config.toml
d_model = 160
head_dim = 32
vocab_size = 9879
norm_place = "pre"
norm_eps = 1e-06
rope_fraction = 1.0
attn_scale = 0.177
init_std_up = 0.0395
optimizer = "muon_variant"
lr_head = 0.00952
doc_mask = false
Each number is 200 + 30 x the weight over the matrix's rms, rounded and kept within 0 to 999. Layers, rows and columns count from 0.

# layer 7 MLP down (transposed), 640x160, rms 0.106, rows 400-440, columns 80-119
161,213,252,227,161,163,189,237,180,215,163,199,229,227,228,158,208,222,142,186,206,204,209,281,215,217,155,193,157,147,181,205,244,215,212,167,210,204,134,185
266,210,219,214,199,190,303,243,245,179,249,162,185,161,191,231,197,217,184,228,161,205,211,217,131,197,205,147,184,163,196,194,227,166,212,240,153,208,208,183
190,225,226,282,213,226,220,212,193,177,158,188,183,101,239,169,167,249,128,207,175,165,186,210,191,276,167,181,184,226,241,222,183,160,184,247,167,156,212,176
201,167,166,202,247,242,184,264,203,205,221,159,185,224,256,200,165,187,256,259,196,202,264,215,197,146,209,149,251,146,195,179,203,157,188,219,186,234,226,168
187,182,206,179,206,225,169,212,185,189,178,188,257,221,171,174,149,196,194,240,196,159,243,167,165,186,189,99,173,230,263,185,228,254,178,220,194,158,216,256
180,150,229,209,208,266,246,260,182,180,242,197,203,198,243,238,215,233,202,204,225,215,173,189,231,244,215,215,222,186,169,245,175,189,177,199,151,179,264,168
184,215,226,226,164,193,195,193,182,242,190,208,199,205,195,152,208,192,221,203,221,240,175,213,177,161,202,175,205,178,232,213,222,223,199,186,207,151,184,179
185,166,171,146,201,195,224,185,171,155,158,181,221,212,217,232,248,214,242,223,163,168,197,227,203,222,188,208,231,197,156,183,176,235,186,241,167,186,177,190
257,185,252,168,241,196,197,230,185,211,159,231,193,157,189,272,150,194,236,136,136,133,170,187,217,171,254,247,184,191,178,155,153,228,202,203,209,197,219,234
170,228,209,161,219,208,146,197,141,238,232,234,216,178,187,191,226,208,206,187,226,202,212,244,198,228,237,170,215,209,138,208,200,139,279,216,191,150,211,209
182,197,137,194,162,171,193,168,241,190,178,216,178,191,207,225,271,218,185,185,157,165,190,231,143,180,175,208,215,210,193,182,198,220,251,166,197,207,236,212
168,214,174,209,195,169,186,193,220,232,209,229,208,251,218,189,202,189,206,243,167,254,243,232,173,216,225,236,203,184,216,196,217,227,257,215,230,195,173,183
209,196,240,243,168,193,193,158,172,223,194,228,221,181,224,229,215,185,220,166,171,177,118,226,162,197,155,189,198,199,189,227,213,236,185,213,240,225,165,176
200,186,173,170,191,156,186,184,231,198,137,205,247,222,204,174,198,199,211,182,207,171,212,162,218,188,226,195,218,209,238,198,154,225,166,202,209,215,191,204
187,161,146,210,183,241,268,196,160,194,197,213,218,207,255,241,233,172,219,218,225,204,302,230,209,250,170,232,221,227,194,199,170,207,225,165,235,216,170,197
221,174,217,201,200,162,188,206,179,162,242,232,247,141,158,206,223,188,168,178,205,141,194,197,217,224,169,215,217,248,168,199,209,219,236,215,181,226,229,179
187,189,155,205,178,268,163,204,233,217,204,169,204,197,176,190,181,175,203,166,218,199,208,180,230,187,192,170,190,119,235,163,164,217,186,177,200,218,155,212
182,202,221,205,184,187,140,214,211,186,224,218,254,154,191,205,211,229,230,244,190,211,199,204,156,189,170,185,213,158,210,264,221,171,158,144,190,222,165,214
187,222,216,225,224,246,247,223,240,199,226,235,227,184,254,220,190,235,153,201,214,234,176,238,189,164,168,233,175,177,187,159,246,179,164,195,176,294,201,202
177,208,159,167,180,190,146,185,171,235,179,205,170,192,157,214,195,237,183,226,222,236,251,187,207,252,208,162,200,184,176,151,184,204,161,185,168,166,137,226
168,220,161,206,213,185,202,176,269,228,216,208,255,204,230,202,199,199,197,197,199,220,216,238,206,212,234,184,262,202,278,170,211,208,173,167,185,197,207,192
188,155,182,231,202,192,215,234,175,195,174,139,263,188,205,251,210,156,192,234,155,218,183,152,189,199,170,267,170,169,211,194,248,181,176,187,233,233,198,187
183,190,158,171,188,243,233,219,208,217,241,195,176,209,172,129,225,220,206,233,234,197,197,154,161,192,185,249,189,193,234,238,226,232,196,190,261,173,214,232
191,159,161,223,221,148,218,165,260,215,173,205,263,201,189,232,217,177,190,185,193,264,184,197,196,166,209,143,209,222,252,251,276,167,231,249,189,188,169,211
200,170,222,246,143,236,245,244,229,195,195,208,199,175,239,197,237,168,180,204,161,213,172,178,244,185,244,263,243,157,229,166,79,235,209,227,213,261,192,205
167,246,195,186,194,208,183,177,210,221,187,216,192,184,223,196,223,189,212,171,201,178,217,234,230,190,173,176,206,233,145,194,235,217,182,216,199,216,171,207
205,184,154,184,183,206,224,198,219,223,196,198,208,140,178,215,170,200,186,237,200,163,222,197,181,186,204,202,206,196,170,176,208,190,218,234,178,178,183,195
163,186,122,200,174,188,178,188,170,193,247,161,192,221,130,162,188,234,174,247,170,221,227,166,199,244,215,196,185,179,216,220,188,208,211,214,227,248,167,176
166,215,238,196,202,187,207,194,159,182,219,146,163,216,185,211,204,213,180,244,198,134,195,205,133,204,217,213,230,209,188,193,196,226,259,229,239,199,188,191
215,176,181,224,149,235,216,208,233,222,209,205,221,205,181,217,201,170,223,246,218,195,199,196,248,192,178,216,216,178,190,175,202,137,210,250,207,154,200,182
244,184,190,135,186,190,216,161,217,165,168,263,181,192,200,265,179,212,203,180,237,210,154,159,182,203,244,176,196,205,126,183,198,260,186,221,162,232,167,205
215,188,207,202,183,175,185,192,179,196,213,212,241,186,240,192,237,182,209,168,180,193,152,146,154,170,223,170,179,206,158,257,217,206,184,203,171,194,218,150
192,195,148,230,201,178,252,177,185,223,198,202,166,174,159,170,240,217,143,189,243,200,195,202,151,196,223,220,218,195,246,196,176,215,212,169,180,154,200,181
242,192,246,146,168,195,222,211,201,187,184,225,280,235,195,179,167,180,183,199,161,197,233,197,150,202,202,175,211,172,187,220,200,187,188,210,247,240,194,227
168,209,219,201,210,242,159,172,123,234,168,216,201,219,210,198,152,149,175,148,154,244,224,268,193,249,195,234,238,240,223,212,184,147,192,207,215,192,193,246
263,225,215,155,175,157,165,193,238,203,129,219,221,178,196,171,165,157,174,186,191,185,190,221,207,177,168,210,216,183,193,227,184,173,170,260,151,196,188,220
254,163,172,223,198,207,196,215,165,203,177,288,189,199,140,192,222,242,225,178,258,214,176,286,213,287,224,173,227,257,164,213,184,182,184,200,184,223,164,212
211,174,153,222,197,199,199,121,212,200,219,214,207,221,222,199,185,239,180,199,215,236,197,199,205,207,207,206,175,258,253,185,213,181,197,191,169,195,226,190
176,219,180,215,150,196,136,180,193,176,188,145,176,210,302,172,188,203,201,243,211,216,245,180,182,187,212,152,224,228,162,221,222,209,240,208,258,236,165,253
226,237,226,168,184,217,165,101,198,157,217,154,214,216,181,187,201,156,214,195,321,249,235,173,221,214,186,224,171,200,211,216,205,163,234,172,188,198,196,210
175,206,189,293,214,148,183,199,234,195,193,173,235,212,218,161,177,180,214,198,215,160,203,198,193,181,210,178,225,146,173,233,208,189,225,197,233,177,231,238
# layer 7 MLP up, 640x160, rms 0.0763, rows 401-440, columns 80-119
187,148,179,231,159,228,209,226,188,261,193,191,193,205,180,213,179,223,177,175,211,183,228,160,242,202,172,232,215,168,165,196,121,230,160,226,173,239,197,225
213,200,229,125,151,190,198,202,185,226,212,165,186,226,191,174,191,186,218,245,151,202,189,117,208,110,226,227,182,218,186,210,207,203,219,194,189,246,194,229
235,220,240,149,176,198,215,205,198,210,197,239,226,186,163,225,185,179,140,181,189,198,183,179,191,217,199,184,180,242,171,222,223,201,192,195,187,185,192,197
196,203,196,182,260,170,159,169,184,187,250,170,248,211,205,251,185,156,204,194,197,249,225,179,190,168,261,174,225,223,197,203,235,189,196,190,181,146,156,211
176,175,158,183,226,210,268,282,169,174,203,187,219,245,169,219,198,197,204,204,185,227,215,196,214,222,233,194,200,183,197,185,191,182,171,201,166,240,276,161
225,218,154,236,211,202,215,208,181,194,247,214,215,255,197,223,214,168,187,230,135,204,229,224,199,239,206,188,203,222,221,202,204,222,189,189,200,228,193,193
235,246,209,169,206,198,202,171,183,170,216,208,226,177,144,203,224,235,194,226,185,253,179,173,196,218,230,244,190,190,182,195,207,250,159,193,235,212,183,182
252,251,203,196,199,182,203,255,157,186,199,209,142,262,180,199,161,215,226,174,171,206,126,241,166,181,247,194,202,214,106,191,221,229,183,172,172,224,189,248
221,216,169,222,234,221,164,217,211,181,222,187,175,187,229,187,199,230,200,179,165,203,221,197,200,192,211,201,253,209,142,171,184,156,181,189,209,194,215,134
204,219,252,207,239,245,250,190,199,184,212,197,214,186,199,294,194,216,177,219,181,176,220,200,180,218,225,184,226,228,183,212,206,246,184,161,219,226,209,164
252,170,218,215,164,263,169,232,200,216,152,208,202,207,185,258,197,182,126,246,163,155,140,178,226,185,201,185,161,223,188,157,221,251,232,193,265,206,262,209
213,184,196,192,244,238,199,134,160,210,229,198,191,174,193,177,228,189,190,189,197,182,196,179,209,211,160,150,251,207,203,227,212,174,227,226,199,230,224,179
204,191,194,180,172,226,258,188,181,216,185,168,191,163,228,214,165,200,246,156,160,254,154,260,168,175,176,214,202,226,192,219,176,160,215,215,174,230,171,151
252,206,178,213,226,227,219,206,153,193,260,189,241,218,157,229,203,226,176,214,172,194,188,191,254,231,217,178,213,228,215,268,182,222,205,214,203,233,236,219
176,160,207,163,187,201,206,213,214,264,159,212,171,148,201,223,250,177,217,194,135,187,195,153,157,158,180,193,206,165,153,218,220,181,260,237,268,230,275,240
219,224,237,242,210,194,224,216,147,212,214,196,205,235,203,234,230,232,192,211,215,178,222,183,210,188,219,217,228,241,186,232,193,195,241,212,192,214,236,201
214,268,177,201,201,180,177,236,203,228,198,154,228,213,145,250,199,143,229,203,176,182,150,205,256,195,182,199,184,187,139,214,178,197,196,176,221,156,209,152
171,165,214,189,270,193,188,221,244,220,215,200,174,214,180,219,213,190,225,178,142,252,164,143,184,162,181,169,222,179,205,218,251,206,205,244,272,206,194,241
186,175,207,218,247,139,157,204,195,183,201,208,148,181,228,234,241,185,193,180,213,202,215,195,194,174,149,219,226,196,157,243,269,162,223,168,197,190,218,195
182,206,197,192,203,214,229,223,209,171,217,233,234,220,248,201,197,209,172,213,180,207,209,206,140,186,195,193,203,195,227,223,171,251,144,212,173,194,239,213
171,201,184,194,228,222,208,216,156,214,202,176,153,226,169,211,199,201,157,184,201,253,162,226,242,204,175,240,217,218,206,231,186,188,188,202,177,214,250,178
212,213,160,185,214,215,203,231,200,187,235,247,199,212,213,215,170,184,140,207,150,241,197,223,197,183,213,198,203,189,206,176,212,198,202,264,191,219,168,206
220,222,144,208,175,192,220,184,230,179,166,192,198,261,219,201,152,232,190,233,191,185,145,170,194,154,212,230,187,192,222,217,168,191,192,188,232,201,181,169
188,202,186,197,137,251,154,204,102,203,144,233,200,210,212,158,251,162,212,157,182,188,157,285,180,252,172,229,219,206,238,229,235,164,231,259,182,207,185,177
169,202,175,197,223,213,183,180,157,205,187,195,143,222,209,189,228,183,160,148,202,191,164,188,226,210,229,228,215,241,156,168,216,160,227,250,238,222,184,173
215,191,179,197,269,194,245,176,196,185,206,206,260,182,174,234,184,205,249,174,236,210,203,182,184,170,157,180,241,227,210,190,192,212,219,199,156,180,237,200
229,175,186,172,246,169,166,200,175,162,179,199,186,239,205,178,205,195,171,187,233,231,151,168,151,200,209,197,225,249,139,212,228,192,193,216,202,258,178,152
219,199,179,213,221,162,190,163,166,216,187,221,216,186,248,177,159,125,169,260,211,157,191,197,162,211,198,213,164,185,188,204,196,185,197,226,188,144,203,199
149,166,205,193,225,197,145,251,205,193,231,204,233,228,155,162,169,182,180,225,203,256,218,187,171,188,237,212,195,259,185,136,181,227,193,205,115,284,233,179
229,194,187,206,265,197,240,178,193,229,154,204,212,151,184,211,221,169,221,192,207,230,164,206,209,163,190,246,241,220,204,177,212,197,225,181,250,183,223,247
229,192,200,178,186,249,277,195,225,212,167,186,168,173,181,197,161,228,182,243,167,193,142,205,222,229,182,187,182,236,217,205,153,154,224,176,235,187,185,196
192,185,207,163,144,248,218,222,200,186,202,194,200,154,158,184,204,190,241,166,177,217,212,222,168,181,187,209,184,193,219,233,167,231,211,186,144,223,212,226
228,177,175,223,188,179,221,171,162,178,189,244,173,174,214,168,165,219,229,231,233,210,131,163,154,153,239,208,246,227,196,185,181,186,167,249,135,125,207,250
191,204,143,214,223,202,167,190,144,188,152,220,173,166,266,208,202,219,219,175,185,161,176,208,183,221,183,190,217,256,171,192,228,172,231,260,219,240,135,229
173,279,167,198,199,200,245,218,210,186,186,223,205,251,185,186,188,193,202,206,185,199,214,196,221,134,189,224,199,254,252,224,144,127,225,210,163,159,230,178
168,185,226,153,209,200,221,222,215,205,181,210,191,209,204,176,221,175,218,255,190,188,233,209,180,171,104,248,193,233,160,255,173,143,213,213,195,220,182,147
179,204,219,183,215,237,238,219,222,167,168,191,173,187,168,144,259,166,214,184,168,149,188,217,176,217,150,195,200,174,188,190,172,182,191,239,239,197,169,176
209,176,168,207,238,220,184,201,207,194,188,207,212,223,262,214,195,181,206,171,194,172,167,237,235,183,190,176,176,164,225,174,222,181,234,207,209,181,195,200
171,254,211,169,207,191,243,134,183,202,192,177,245,156,169,231,170,221,205,215,245,230,177,157,257,163,180,218,221,208,188,196,244,231,186,194,216,207,238,231
172,268,228,195,211,167,209,229,213,221,149,183,170,165,178,187,220,234,235,202,190,187,210,225,180,162,232,191,248,196,170,143,246,173,256,226,198,194,190,229